config.yaml
vocab_size: 2184
norm_eps: 1e-05
positions: "rope"
rope_base: 1530.0
rope_fraction: 1.0
qk_norm: true
attn_scale: 0.141
init: "normal"
init_std_o: 0.0
optimizer: "muon_variant"
lr: 0.0145
beta1: 0.93
final_lr_fraction: 0.0
batch_tokens: 65536
dataset: "wikipedia_en"
Each number is 500 + 40 x the weight over its row's rms, rounded and kept within 0 to 999. Layers, rows and columns count from 0. Numbers have three digits each. The size before them is the row's rms in percent of the matrix's.

# gate: layer 14 MLP gate, 576x224, rms 0.151, rows 145-219, columns 112-167
# up: layer 14 MLP up, 576x224, rms 0.163, rows 145-219, columns 112-167
# down: layer 14 MLP down (transposed), 576x224, rms 0.097, rows 145-219, columns 112-167
gate145 104:510533496563438588490523446488531556486519548485477431438525487504490485556437470487455463484505470478559533538474496520484495449494520531526584521491479570524577555479
up145 104:558454443576459545474495506481478549491517522553541481435488558465472559484529518529532458496533453561537447522471524527521444473523530557470571503515472477426500496536
down145 101:563512551443468503504484461499504530532453523434356469482541474518520452487499509443525467529448523489411522510573452528430568476518407493538442435558428487457489519414
gate146 106:564533507496493433512591535453453512474457456536456517462525491535548503595529492438536545515522521470497517453501496468507540506498472506564506485481507537466551463471
up146 100:486539529573466544507526472518501492578504501482578557509474490434511507470510462519456511547582467482469506445482467500495531506489480449489420591531505416530534531441
down146 101:508479523514562500501437496465542545496516473568499472435472473603494466516436538505473443468440468553527469502502519458507505445550452580444602559489436542457486454465
gate147 102:484483517516466566511519461540526435486509523572503484511494510574514542537397497567497427483540493430521473529579475589486499482510497525526476473498461499504439503461
up147 098:466484471498443442447461521510453543532503484519512390448418506463504439530546541477434539535506462514532444513497541505531581500489488550515494368510470459461503539496
down147 099:524512444502487457548451485545526493497464505530483510519521563562426540505528457543476540575499478479426492469570475431444457528534466498506504509503507464548543565517
gate148 104:485479507514474553430524483524444481476472475450463499475585490608468509502508487520522541528510446529486492437444479461525456496475498489421527565512474467482509449437
up148 103:457532460515581515459492490517520492499581477569480517501449503499589563582481527524483502563520497447489527486482529468557507479411515494496482465481528482495546560564
down148 100:489463531520475466516404542504492445432509512493449527452516502509451509482493544445573540496525486550463430564534578498543486507499562466452496530458571518473454458444
gate149 102:487518498493593465433543519502502546495513556524405564476521521509422506574522534465410481553502417497528492507548400559454538457453492457482482494494454512514552335463
up149 099:479512538532558478488577494484524478574530564444443416474536470441481506471529447514532541445434497489502457499480524480543523411457469519499533524519533491514520476479
down149 098:512530480456468470519526570550537529476488501531497548532477516570455583470467596486460509480505509525554486563467452539474503496446519560535430584515515471533483512447
gate150 097:500479458572503334455515501497536519479511557553469440495525513546518524466523493444514495443547489541540517525533441466569554452532559515529430450441516529508457532540
up150 104:520454622473518439493455488583513576501524484527512503441451516497463467478554553515490591473431527534502522520484541471501439481446542528469543520587457556507466470500
down150 105:517556532490527503506491478524505467546541494505534516499432514525543570469504532531482476454509523495494442497578489462455510543452476551516544505547472528506373442457
gate151 099:544482413528548499480486482589528540515490418531483547474505553502545488595564528525531517426527411472519532526516565468513501496524446493443463519524495484493588547582
up151 103:470558493480502453518479488501532516519481553464534514603490472515490511446539488495401458519470478554459447554522440507453501432426486496517517494459528563545511472437
down151 102:579500485532470559536455465433549500561512456480535491480458508541475526460543558495522512488466498447546498535504551474475526570487586537511525464529518554529427494487
gate152 094:506486529537413449549451503503444477493449478503503506495499485473408535516526470491533482459496445529523471500465521512415555483550478526492529536556433497556484497511
up152 097:483484529493431527475511592439497520398499541482499514524443513518527533436442517523533480493406412561472500496537529507480468448534563491476451503486530471491501512470
down152 102:514567484471532554535447458505508518465505469481457494511507509425558522400542452576472573495468496435526493496513519477544415477442531458495476492502525381496498486588
gate153 102:479510514384563506564480562498530578475456526504542454526497454484480465525499441504424525512513485508493503499462481570462525558508485493419509535525588467501540469529
up153 098:452495471489480522508530542474554551598530497523495504518483536424449459505547486472493493438495619567514462536469534534543474454457492504510491494501494500548496555551
down153 102:498514439477513433449516476493530498476484468512486555530526513513561429503456475494539490493511529504490469548486492519437413493580608519483479502538508446433521511476
gate154 097:417502572515502518371576498528525545492537484512523524486503481405486496506485533529584481523559471460477475493573466591466524557493510439487498478491485424578530501416
up154 095:597512512500480499495521605519424523439537529463451537553501483556567487482477522546471532548455489523473507535485513459448510565462494554514522510479507500546544498479
down154 095:443503550485502517453409470459461496509480494480491541466475483546553469524455494487571528443544435459483492464587536499487500572405508541508512540452525428422404501498
gate155 096:542491464557494493496573541493485459458449458490480561528526502483487474550558504554446512614513525522520515528526454457482504464514428478487474424537495508513428456463
up155 102:576498608415511485505476513462467463483512498545503421503473452472496505489509491528556517554525491430470501469539487466395539552544443468539511490465501438556458495442
down155 097:435503532491489500421476415475588519495543480483515482566576368540531506538453538486497522416501504434502538489512487469439537522456475555500455550536511484472506648546
gate156 103:441440495502465470511517394589481466480490550463489409489531404586557496561532448451560512472544513498513469497514433543464466472508485479492501493462523452521480416481
up156 103:469545456559452513572528488482506505472560501585556464503482498501438563469547528488480533526538513478570433542546504557456535393527477503492478438521487500560531507474
down156 101:536434475502490447459453543482500470511552467446518456461480513503545558533460474491576498578473533526539431565519604476475554508451472525478506509547492533485493521528
gate157 098:468489479485483451441620493455534487481563502537524499500532476429548489457527495505502556504562495468499440485495480498492508560509478489521494459584446493449453518584
up157 103:563543479519541473533513501548467508395506432479586491444526488471523420478522484473479484543555544548514490449445535511516518503489434554429482546506471540483447514491
down157 101:449448412561520474538519493413492494474537465499445487456460505534495497484534506513525425566430470489425463516492450517571454570485560453493472422474531505576490489465
gate158 101:489582409485430481494467516423540446523496528525409485486478501456500557453486473559500464563538548497523513467508533525455427446520583448528498437473531485510499572490
up158 099:483519472483572565450447497490425535514519502505535590486530507490485543485540568530578530580475538475521541490515504495458513461536514522549437500523469488515495550528
down158 101:479480497474476414468477507487552502502461541522466551538519571430531444537529449509488494443435494482532476542547491488507549437602489485483549474498492548534546520429
gate159 103:537520453517500480509505456520501466505544519480491506443505417435525524553529441578440389532523510487471447504507479464458494494523487438508508519457476447511545545512
up159 097:527434533487478553506465493527482524509467504559443471514498536550489425476431468518471623470488513472504486473532519527473472491453579590453567538520508433444489538455
down159 107:442571487460536482507511548533497523474495441448471529517506545489463556427499499488489554581501475586525537487529491486545536543527535565494510484533572549508443392442
gate160 097:493513447408508501524564477492423478436532528487473506501483459567493518507454417442555456463476477500494525540562557532439537433490465501461527539594437532488495466502
up160 099:594551502570531487468456485473499421502524445533470528550465440542510453481490469486551443470482544498493472467492604539502530550541488459539581471530498465462469541534
down160 097:481454501489464470512439486454512466480511520506495526551486410505530423462523514515447463542446503521529496523488456463535519511410558460491551536430517416527493455503
gate161 099:459475520500499489415466498469494512464427536543509498414509523506459448498490548527487451509519519427508489465484505506474546561462557514574522441438493475502519471529
up161 101:455585515483498468501538446478547544559488498530455509455528479483507521437465519546566529483487452454452468522509520499453546480556483465403481531588465467463544471475
down161 101:422506486475497510545576495437540454476493545556481505485508427453494532438478484440486579488433504509482454505562541565381559482472387522526435511499565531489544522511
gate162 105:514501518492500499528531502459530507470519571574517468478495486578516460551526493512487513510491474516497458549519525478478492541443495474531532464540552535489438530441
up162 102:495552486464441546518545449479510557566516486500484483493520452451507494519476545448565538612512388477490501402527582414512489542466558544470577491512488480507458456528
down162 104:510524492505554525509538489476507445478519473505438558531479516529480476534473536482537502425526478519432491444508464445519473467577495482515508532500517485473488487491
gate163 103:456555538518482466551558508512475404482512528523479506493538565497570560447503481539479472498505533459521453514532510513454465459535441462515445452472522526524500521542
up163 103:509480460559493502454446556537538440527496475503509552517507429500520537479565522502499525501489530525499440459555516553519524443571515544518418543512511464380574587488
down163 100:497484487491516473472447506480432519555474538466449538542460436493500486580537514505532468449569533494479525479472487570474464530513527472512516523537536529557497461495
gate164 095:528500501481504525516588460445494479519514498491490465587535426514530488417527518534553430538546445538503481520505478479526526429528457541460478497487548537514450499488
up164 096:458491467440492467466486497423510531521504486559480498509495568497463488431548489491625560492481476544536489518517484664534491517399513523548486486569521532528424522478
down164 101:539451554473512557458437551453480439472470494510481516513469539523400548464493507425516505519408501504514495568489492481526583594504538543464493543480414478453382524483
gate165 102:459505546437530492556533507576457535506528443447515474529508556520483531489484554492507510513471551455576516467466571479464560549531522460464475518490525527463471527457
up165 101:505462499521549497505538514449519575540462529509516511471474498507524573554510471549600536456491448437502502477490487487445536473513525495480587531517493557508488533481
down165 104:495514418473470500558507518519468530442470548495495448477532446536603543433515490507467526533527515514413466433475535502423536452476441487527488492447432444551575467495
gate166 104:564500505524508498471550508502382499502519465497469450503482482503515520505518582509504449496552529495522543525489539501562462548524548511532435422496446457615460496567
up166 101:471535508515479497553561499477496428530548482462564526507499460494555446561555489555520488452484424523549495416529540447486560531435499507554513512531515506510498546536
down166 100:483550523536466498477581433464499532518498515465501411537482428482488473485490530507411516449464491542484474471491490505470495503481445517479562558563507483498504538498
gate167 104:531513491430531513496455501497559523400467486535494439486560477556532447476496534510452542410541492550558541527520524451487510520536469487512492507496441550554533555537
up167 106:509526507560538547508524431497560417487526573505576440436452472546506484527462566582509448506445495492439477568476474500458545493432445492508440447548459469551506516551
down167 101:532535531501540498431470506529453501531480578522510521570514480537554500510518484476494468507450480435551425499516492584599546436468511483472480519524517474506550483503
gate168 096:495551415444414537507525539532476499415483460521502450606493474450565514481537463483468527480506508457532523509494545547508461538518488507534480552466509535470502429518
up168 102:526571453459438489596453479522492470510473500548412439457467497520537520552496513514432441464456557504528525509494527490547541573525509552449487502593478455443415415487
down168 100:561424491523471508486459392453555508505445548469502444529527498515442503597465474463560461537500520550452554509590477563521497545474424483511469467463519549535452503486
gate169 093:492461522493510550480510465561529452474543583506509568493477438522488480446498487557483452572492498484531523495468513470527540481506502564576538467527502464574419451519
up169 094:480429460495511514466495409484462487510540457461443514476467495472525537429542430583571461540479536534522516511487522507539521478509563550476565550494539508564433473484
down169 100:522531457545476486478459507519451534486474489524578486549539498515458532521498481538548480508496550499561488573475510506486530557512567445486486487513518512423479454506
gate170 102:521488511530535447501578504520536512502454460476522457532526532498534439489504512423534490490520494509506464454545460492508474517470489467505441452551415573549450524489
up170 101:495533472520475470490555483473505459478518468453489502482528508420533507550468407473427526527527514532457462480492528505452558543548497444462505454405547481526500503558
down170 098:551565486461495540433469491463569528544503515578466505480443530536457449555468538487525559484615508508465499480552488481526564533453497477508489471459552478526464495512
gate171 098:471509559463512465476483494492481504450514507424526539531501560462604461524487463459543512523508453418490548498470516513437451449522481513485482498617543526520507473444
up171 096:469530489486513517494528507470540503504514532546580541559419521551500479548516448439517494505497451456523516544549489552541492568539435519450472434464496512491446452457
down171 096:494497513530538497494538533535454534570516550511513560491518490538527481533468520411477452462410491444543470490608490512491502514542477492545511502549499513515498546479
gate172 098:481498486456510469479542502503553488462427458495529506539454533513505574499563516500488478445501502511480595507562556481509516479528447444555519483500458544506494527446
up172 104:468544499523473564507556563491587438524482517484434500504441485487503486503530537453456484490534513478434502473474525507490501491560506517489448548549508541524490569410
down172 103:515552531521521569447478503358450539520510446519477566529568545534556434495519522524467492508506529475486571474480517457465510489476524433543515557451506462453543500515
gate173 098:452500507465504486488530470493486520453464558559545489436534525447568542508462565533437508446488508489578383484519563544582508483444483495491542568499467439564512429548
up173 101:482497551516538444464507505484490432474544434476496490498565557554560467508524451470476488507533454505613514494472414490529517478558471482495527512616504518492534539507
down173 098:494464467550501449517481514539561549400515545425505473484437474472495568478505531536526462502472505522566525460490455502521526471487531501552507535558535478475429457416
gate174 100:459408445462452453511580565453499447478568499513480500492519504577478502452470480503520455512490477476515541432473479498487494476459468493444506528528458567465511584510
up174 102:497537474496468526527477522504553559544592559463547508423535525416558548478471522451512547539521480525460478503495529499562571502500521503494511525532448521446460544501
down174 099:500517551522566561478496473555490537499531553551407525505462518539525444465525462551447511570496524502496519507638488475501480446521502487436534514491487523534509508485
gate175 104:483430610478550438536500484490458476505505629510477457581447499549430576529546574525511525509546546544534493501459516451452502512536525523415510472533532535593471479534
up175 097:515487445476462531462525417529559557495513458457537465465498489503557526508544574486467471476537556452531488448456524464542483519583556491547501466535522427524468460521
down175 096:541496445493549591533543525440477467478520525510545528457501483517465555370421514495506457527530533437549498502459443452515467496555467480510503498511557472573496499492
gate176 098:460489554487519547494503463490520457485460514387467522418425422480444520561482474518579551507575446506550541514504522476513524483557511512411439431465535527521588500533
up176 100:539556401513493528569470482541503526529462422491496475498540461416546500493520487499519455533478440388471429570500493469508511549472542444488476539543511519409462465493
down176 098:469508487474513579500459545494502573486435492542432569507483459543470568531480498481602456573472502501495528523395548495483452518486500493521490459552490527456509490454
gate177 102:485539558461481458499479491540530484449535561459534510515465437451551466482475516489496443460471518541527551513526548551481435458444525539576423469505468487451527385500
up177 103:493526417496463498510555473484554519457523469452588545465565447494515554497561496483484565472508534504434527455507532506482503554535483515565488450533546442535474468502
down177 099:597518572487478468412502542445454455496550510506543490565554541449511465461531535492514529506475554500484555504477503492549457507480525507444445482458498519566384531525
gate178 102:487482483602492436502464512528455606430459439500523451557537462487523493523448475417531576515606435543507460429513521476482474522431513540386461528521517444466516505536
up178 102:516466631491505429531521525434525460415511502484575499459427515500489457521510414534486495548465472510496544494479382453466578478551468503478444570436500520549506543550
down178 104:511533534524532497504452484600488544527536502485480473531608479537484547443452471496459534506477562466468571550429500477440472461499564437514476476442527490523483477467
gate179 101:444520551501473492465534549493505521460434501548537497558517520527467541548547504494491467503488445515542472454445486483533451582437461451511434527573548497512565484551
up179 100:520493468463469511496453501435427432528461459497479445462430438427532533532525451518464460493503458479554551478537493539479570531524443502498452470521480571492462497444
down179 102:433494517448506519477449511485498402428469491514530407571454551519469507497537504465509462529476524498501506562552492462450548501495455441544460440553505472521468532493
gate180 099:535565511588522565490556450539519487479554481414514438465462547485537415496511448498492463439538480415460427491499489430502564392527499491506543524473497535480519499430
up180 099:562512504490502447446483518472514445483502484412470520536490488598523518511578490400522442470472468536534492550478555465567495532417540524520500504503538539470482474461
down180 101:434504465488545540496505542495492472503494496550549495543533548530519484500484490519538551569569559436487484504499522536541514467488472417505505471492523503463553462493
gate181 100:431521458503584440544522475477504572478489497526444532483459480494559526439512471524483446529521468529438507472537508471487503467522459499526478492551488492527496578525
up181 104:476523491544528516458555395425464467488570511500472516540482467505518493507527551436463435543502528422537576483522481478512425522526458474513534483538541497539494494519
down181 103:507479559491500533531523538526480529483515533512439526514554504493486475478544513555542429503540497552497506576463446462457473497531554469486489519540484461472596463526
gate182 103:484509543559518453465538506463529512502537533548546483476490475561451503574509505538417447570529441584511582458390470515494466547485519553481491460417411526423465501469
up182 102:507482595496535517469440470460532537556465535502519454475539553439513493485427449455481535552497518498544535464479530487446505534563489516526521530502558533540468473520
down182 095:375520511528536512408507571528567500475503603508431575477514519500492507479490461545549467528534510441478579533474520495460516486520474459460527455511506415525490482548
gate183 097:524555469467427503503503545470511465462435515471542502471574581539449520501470429495406514435474520532528513503580512561526449495572506487464524413471418481474511513496
up183 102:543473541561434548489465497481494474556552481536502498501500460491454513587468503533483528461540517540465499471559480468571425511520476445524499444588522517591484474491
down183 099:542500538528455475437564566520512516502501474517421486555481450548484600460495492569527428521561535484544536457496591539468521480502591506473474378478497559491559473509
gate184 094:483487514478429522431506505477459425477487504623554489499424575506548510460527453554510515526529484558511518416494430505500551516518492480442457553499495504495463477478
up184 100:515478553521538517514567513522441440469523511530509530529487523489551469447510563575456463557469433528519483480463412483455498540532531557501587484473463564453491416445
down184 102:460523483470502555625477540517519503522489480525502541451487495487490508492485533527482585491500503503535498477556568535492498465548452411491428424528519476450523555457
gate185 094:546506500510455545477553468499501507489514494538527461489475454531472500595548563482542454542519474461480566485563502497468522483532527484469529508511502618502490550535
up185 096:490530541485505555484470521452517547502511508533531474510568514563468524527551452543486440518528491540489556483500496514576439460494489489548455536535476478443424458477
down185 099:529526425487545470512513545548467517486555472519463590585460514486462451482481514525524523514517541505505483515551518471479439533529513501423470510440521442490646458504
gate186 105:480481483470482553497538512511463468529469547494437494532458441505415447548481587554453480477495511499578478476479521474502583490466431464587572467545521502490543498475
up186 106:501437518530493533475521493410508515434473490502511526477509509464480520521570535450467468536502460491553434522499517485510475480507561515426518490527429518555480488454
down186 108:461499486490521474477519429519563425524489447537566503494526487536564502493534645453446483479487489496522423540523493441537517464525487514478523494523496515447564522486
gate187 101:473463486504529482474606501394470477519439557547566530530442506505537472478494530499537575573528444481567407553520501451419532505465488498476450512528457535464549486567
up187 102:464413534547529506515450478487524466480443503508501510565487546441499496413499531437449578531539441468554518505468524489458475534449519450531500535550536510464440476480
down187 098:467449571500541497446465552476426504473496522527512533545555554487518503471509497500459513489431526438466534529470435448501462461488529471503512584542503563469610535523
gate188 103:515524502509538548472476480475551545509494478504483535537471498480494461533496526483532500553517510500537521478437506463516564479521503521507475507528518481493552521526
up188 101:445483478469429515532518482542504481438418477504435492455421521453505574475525386531578477462468513528523527468493481480535456484530390454473448536487516521497480515506
down188 099:528476526471540456556432516552521540560546506507494503524531437513535485513444538561496551550536495504441406495557447513524477503481508580463528544558516533528524484528
gate189 098:533500484473450473492578566502571472506463522489485519526546450552518528547483483482536438500512488525543440504461568471579499436468545534527509448511425539493571537493
up189 101:506517512458503485520426526530510540510542541534468465447506500472508442488531448529523517446516498480584490470420521456480539422540516462562528476550498468471511506546
down189 103:569598476523524501496473545532444559491419457515562526498400492516528549535537568495469550489513507541490524521523548490398470483421541485507521504483531503485437412524
gate190 100:467508463577489513434481548536508570536484444533512563513492418472491471376514474541550506524555465508546542389461483465533541557429458603437492453542478516504376462494
up190 098:478468499465465521499501487527520500406509461527525435485472522468527537453554541460448461556518498539464496517498527519509487584523486513499474514448461485514509571496
down190 096:492535470537529514573553536476470466500518522500551533522471551547458535491589433503580566541515508484476440500457496547518437508518481453548537556494515488447472460473
gate191 104:519472422478544507489547561420526520515459526501524521522495565468499472539499509492457466502523504465505570480498499451547465429518430496502476483509485509465563515629
up191 101:480525535485474501492472572515561436473482457528526538564548554463522516440452417472544460500558577580491515525546522512410482425537487535472546570470495438527518582542
down191 103:512442465512468445465479541515510452506481509545483503474464475516465550540586494547491481478584600492512463454528477503481468479447507393484440563503511464518434545500
gate192 099:502514464527487496446549478531443413546456426448482527470513532471524514522492416509526509494503566610479500472446535500459446481553481472460555487477449544492507499430
up192 100:483496435501444504504474524505520482489460500467502519580453501522508502477514601461506475486519527435521499472502573535476515517424514469535512478548540459529376487473
down192 094:518538468428537441498538443525525484504525599518455480493525469527449547474537551466487504448541485508466407530445489453433456539555529504453505524462517583479554421508
gate193 106:502543529512483461501482541558529611513506512436493462532442492502540565432428524524484463471494520472566470417487534511443493549471452425469488476486447546519449475463
up193 102:466532367523543568501550498509532482503522589477453479453537498503497520534478442498419480460504550497552481441470471516505554438484517490543533458569452447480476426465
down193 102:533543402483482478515525484507540509487443536478446521497452515560595495552506490550580469449535506551422408415430554506508570494484485463510568490510524553491536433522
gate194 094:438410449509447408579567501570478492560469470471513478461481558512555506536480521471417522479499506434525477493491405502502460564503483496453440486485560496535518528544
up194 098:447461531516493433536485510473550523454520546572423469500529464450504554537559503491522488561475561483506453514525447471497490507550549473501588476484545537416553519503
down194 102:530518494492469491509459527518488548454560508495493586505440478515499502525515583475518453568485453486560514536474514532525542531494553503451464475490514523487444442456
gate195 095:461471511488479486504552579531461503462536548481536552549553490434530524439539530469526431464569549469456579486500565435486496488511516571470493472536494488480535520447
up195 096:524523468515555556512496480472496471537437542483482437469515454488570547553485453487477431507518473596496529512401508485506482484542535484529428515443511470476517485530
down195 098:560468452566504515491504414565537520484477555512497463568518518539463561495472522532494497481511460550468488461511491514491554543505584535532463401513588520505458531497
gate196 108:542454478493464499453538383529457454428444472527558493495538483473515480518490515439528552581528468450515530487532425501498544493466506541538550569441510495483473463516
up196 109:479564468513542460491524466533521521412497493470573509496443469570448498526435527443459391543523495510495493450514459517506491568551492531498486416507445360462453499592
down196 109:521570509495458504500418464457455498496446464539486491493501516495463540454469528481494439477480501484494457418506500568458489546563506464559570440476554561493511514522
gate197 099:503520534518453521558495532523489557516434541493500595529455452452551543391538511475510475532508507462575519463461457497523421496432476503493459472477491487441512465475
up197 107:494414529510489517499550542525535526489532418486618460512546481509541540524540499520439471502493474478445545529484490422501519464508561490513500441506484484508415522552
down197 109:466514520487519530460488532515504542511467479507502445518525464486548528485477507491513495494478462533488454575497544572483469613455450481526517461499461500562494518476
gate198 097:500440472535480575466448423483448533416421447496426490421498500498561519491483477517505499515503530536521509555471549499525508503475506538506471422445520483469526436528
up198 103:469467490585499475555472507481528472519661514559482520549523488414545472515538399466484431460504420488524499478527479491445469456535452481445527454489514494465571470470
down198 105:476460438505445507473428379504505483517494557525414589607475590545493562514481504456466442435549543505429530560462529460518469470528470492472471542462522502576514506503
gate199 100:484564534498521392497600429498484504524508451491523524460507540526441467519515473485550488492433489479461550521456597502485492545468492560459504451469428571490460485474
up199 103:487494479465552467482457406441467496445478519498483482510556539534475600531546493567526508531563436480497525514506519510481471555496495557445477524516471523534513593524
down199 095:536527533549459496493450456568473568539549484531497437445543453452459566462487506531422499537475472451454512520532489435471493475550474498558583553477418548501610477500
gate200 099:562494458423428472492445527452526422490519492455488483540504481507507487532546479513477455474518548511540468386538536505488545496517482508560561486475495443457554492556
up200 102:503531501562525549546542443421546498530531509508514525482548502491489446477551557457554498435563469511546574477528482509436532499453504397516539419523521467530535506547
down200 103:494450473494394486506446497583465466604471516533544502547475529452500519496487563441585510542480522488444484501498462527523471593534434562472568575509547538492509526520
gate201 098:489554478543514491561479493581494458531496521467506457528528504376479394478474432520494492559518526546491586472546499471496609509453533516438526490473493533446478481564
up201 095:493539527436506463484467477522569440485481509533529537532573515457424553492562477536511509477501551480505462528516439521514529495480413476475508538490413477545452518507
down201 103:549497481429472568568577497446522428540490506482463527452464596494535492484507434519486468421486506524461545535533497556416537475490512499528448484465548452514300514498
gate202 108:470551463571482546526507496473491517488534530663527450577545569503483516504469515513509478522575558500551508490523527521499575493460512456510468478490489542492498446462
up202 109:531506514417525512459477498444516493491490452455491525419450522515491459459473455487484501503505500457509536559484520533471526566476441459513491464482528398501496467485
down202 104:402488563472456457468467515502538520496552588539567491471481438486536519438501560520510491495462519556525458420499480520407515531482508528515537556489508506524581529493
gate203 093:527607446599503509418450559500470556567566477544489479494446505494471536539558540543531479485428545489531451523467511468555460509583495541563502472566542518444468463474
up203 099:527503553486531512434496598498488543548491551511549539483549476516414435523565547576505482495501514478485532529463525488486497504448485485516508464512496530524438498483
down203 095:537546535537533525442484468504527485503496582428505506561484547440455600568505511440450458464466527540548528500495418509567494531562465468439502499525574490482451526490
gate204 098:445497491490503495527543443455531530435553506489467494514540506550475488529508431557479400480519495522500521477532561426512471506456458538417500562558491510526438485524
up204 102:527527395511428507521510488480512507558466486513493486533528529444487413549473468479498498411611538511527582545551542501522538514524489504521507542506454493504475524452
down204 097:518403460575459515436481524497508503481498467498532501515518560469536539494469486489460470525549448443540520484474451453521523485572460489386512443513542543432292418507
gate205 096:517447477477525513466523455507523527528435495501482513551563506475448472502550453535476452539575463538527444505549509543523508560532424484580562529509563501475492462493
up205 097:567524467486489489509509530491457471549466434390484533512443470530511512485551473504506578430541523486450541521558536401501484469539476491508489457483521523518436450513
down205 095:452371469482519528552504523496476421459442449494470491519493426483484515503549463463507557406492515536497547496462485479486501445484480399552473495495524504552383548492
gate206 093:549498504484477465493529440536508463494440567480494447525465532467584507543523527530559605488495522504481496502513486496476447457413506560536549516554423436504445470537
up206 099:535457522530516534572516537449537510555459500579522533427553484484496511503478522528559460513435448514566498516465525493538484547556508497499502509517496436408605492560
down206 095:516526452490552587447448510480434529411502458512484481458475498404529484521412467454520410440471457558483519504422505501507524565539506518454528449555495505502488496416
gate207 096:565531539494487508481566490530512475530505471497503489572480512518498526497519504473490558555452561480522465455513562500531526482540438548440557505437472535391507508456
up207 096:462541531450459551526420553567509479495521571488542527416500534472493487516497508407493508532518483463433467527506506550458587532523469503536523492463451497460498366510
down207 098:444444510481458444500480523431598540476468447437464506541458496619521513500445537461534488511489519501520522487525494478578461516519532400425500532458457509469470509545
gate208 103:489420494547452543510437457535450531532491551431499448547575520512430530541533479490468501597495481538462492488467352490436568569484510566485466490462560487592558513461
up208 101:431496536521442577538544525487510458462470481483522501511523577478526489491445478482569456528473555502532499498463451523446486571513522494561540461449519509507479526470
down208 107:523471552529475509463484448494429506463549490448558479471582510509491554541439502521497454471532453511531510520498446572506529480511466474477513521489508521474522483547
gate209 105:458491448467535397544476480539498522417498468458537414453442520468545540500507551543552520512475476471561496485468571462492416574475466477476451508487527394514558478466
up209 100:519456433541490453494469570394457526481546467561477458442526520502487469515471557525538513509575501483481500545492501404528490492543487469507477514523478457468520522545
down209 102:507433535492493512462529468495432526529469494569525529511521515492512448571597436525474562513573497486524512528533507512484554471415556477450561551492509542542583502514
gate210 101:508497529492498572502513492488541474564529505554495527585477472547593398388526519519564488438529550503542490549513454533527510468437533568533474502473462513548447494567
up210 101:499484513434541459439468453553471476542432464543490468474533421493470541462550494500556451551519483557504512485546527396510516489504520558570546449537535524552476519528
down210 100:529454450522533444425454484466495395483511502503458502429421424558429476473510491493516506476517509491449508480435427507484468524404477426463486491459477498455501492494
gate211 102:520584428469514534439490552477500524497513465496512454424459561484498499472533497521592462460566528465468507498496516515525544515508528482536504531493441518422432500473
up211 100:563473481535478527480551517548536470533478491457514443451527443540500495538543556472445420482441496580473461534501458511476456494466471437482490509545444477579491430479
down211 099:488530563497443475490548503467505505478536408534510484554533562529508512519453504505506441469450558536483494495464590509527485503456522500488486454519442449539513477498
gate212 097:474536489454542533507527459549544497451497496543518530535533461527506420424562514545555465483553537533509496457469578511486479529448473546554497469483498469473487490504
up212 099:506521475481534446491463561531543417514444515483488512510492513498490434537525501397575536528506486562508482529538509478500505543560556513540492524447455568535438490499
down212 093:470522512550541549509401540514538533509551519517578492427528559474514587528517461437507515446462503477485593482426531544494461512592483457480524487506540486593523473532
gate213 101:472504481515506511408489449502518481532433496469516562535525547546467454491475531445447452465547486521485531446483513527526442492490439500451541454496478503489467555561
up213 100:496537480516556464489547528440550505483531498482490466458432511503455585461484517542476483502465525494550536532442482581561520565454428574464456520525523551488525455526
down213 100:598518483490552500470525489520450502490475501462495502449531507472486567533451451517528555578496492489546471466431548573494471525388526558452506522502566402475379521492
gate214 099:443451430510492524574519383573443545383488539470436490539529547472521530491544488528550481538472472570460487526521539556563538532502520516497475454509496502475502486482
up214 101:527579534519491454490475529505428462515504542470506497520440484493430490437501415456519529527517485444577492474542486535486501506534472522525510473502503473517518529502
down214 102:461591509504453442452462484468435437504524470490549532571497453512481516510516473560452515495494453493518477586517491474558554430540529507537462522492537573443549536588
gate215 102:546468437507503524477419519485467496483539479501501524483529605542529446479507459489502476543532519526463473449561509449447568486441526510591519553410469522544483487523
up215 099:530552547452481478515454541538522436501514518496473548446481581554499443516475490512487529452479501542438582466451483487425504488518602476481497510530469517509517494458
down215 099:453437498481446542434459470464553494495535481472457524460485464537441476501443476522504474550488532478467501491446515464511475575493531513530567498517463508547504484518
gate216 099:484432553529505612507503507537607547493420502518491524507433507466468523492557464555512461457524515488509486524548483446481515513423466502536533506514531452481464492500
up216 100:441577438517496535534518497539582539437480500495450541512459467487499480498499466555481539495511494495532476518561522500527497518485464476450514401531578524477431542619
down216 099:527460497528461511466588496537560513456560483542438475453470551521524526468480507476459523456502478464541476526511470471541535499495483486515553522496505526502327473438
gate217 101:516475588505485471566552461563543527459524461493522460529516510528540566476469490488461487467520470485493508604477498492445508439503482427419545532477479500579433546573
up217 100:563497430548508451536527487527456552455495566494451443485482454521493499493503449532492517465504523447566531518536431530529517584527474489414541463495422505508524495516
down217 101:483481558463549563504460476557499449460535474531586541439487469497493528496446538534527518431523389571534568520484490461439435503501498435550496435447506406525472496456
gate218 099:469501468467435610489597546573539515481461451497497427419478502525434517426466497530506489513462533523482575513555469556450471466517524515496587476477499410534535582470
up218 102:441514448465517496466491489472581480506529460438558539545572494424521493465492475463426514467511509537607527535492517474470487557558490519499505504486584525499446516555
down218 104:414456472471508497464526435532580504487535458484462500453474508531477537503546549517537516476534440518457468490503507452514488481490518539540528416475523534515583529498
gate219 099:520580553496526505492536559517503520556522415522563534476448476489483524544537569547469482503503522467481529485450480526452553463485534509528509500523555453479536520468
up219 100:478491474436461523487516547486526491488504541467415445466539466562473534574496481500495572490532461553514432526500509490511534515458501458549512517407461511514445545513
down219 103:504531522522472479435530460529540523509457474536577548538423537475570511514531593512552413490481556490551556517524446486489538508495479499532484505444452487456443508498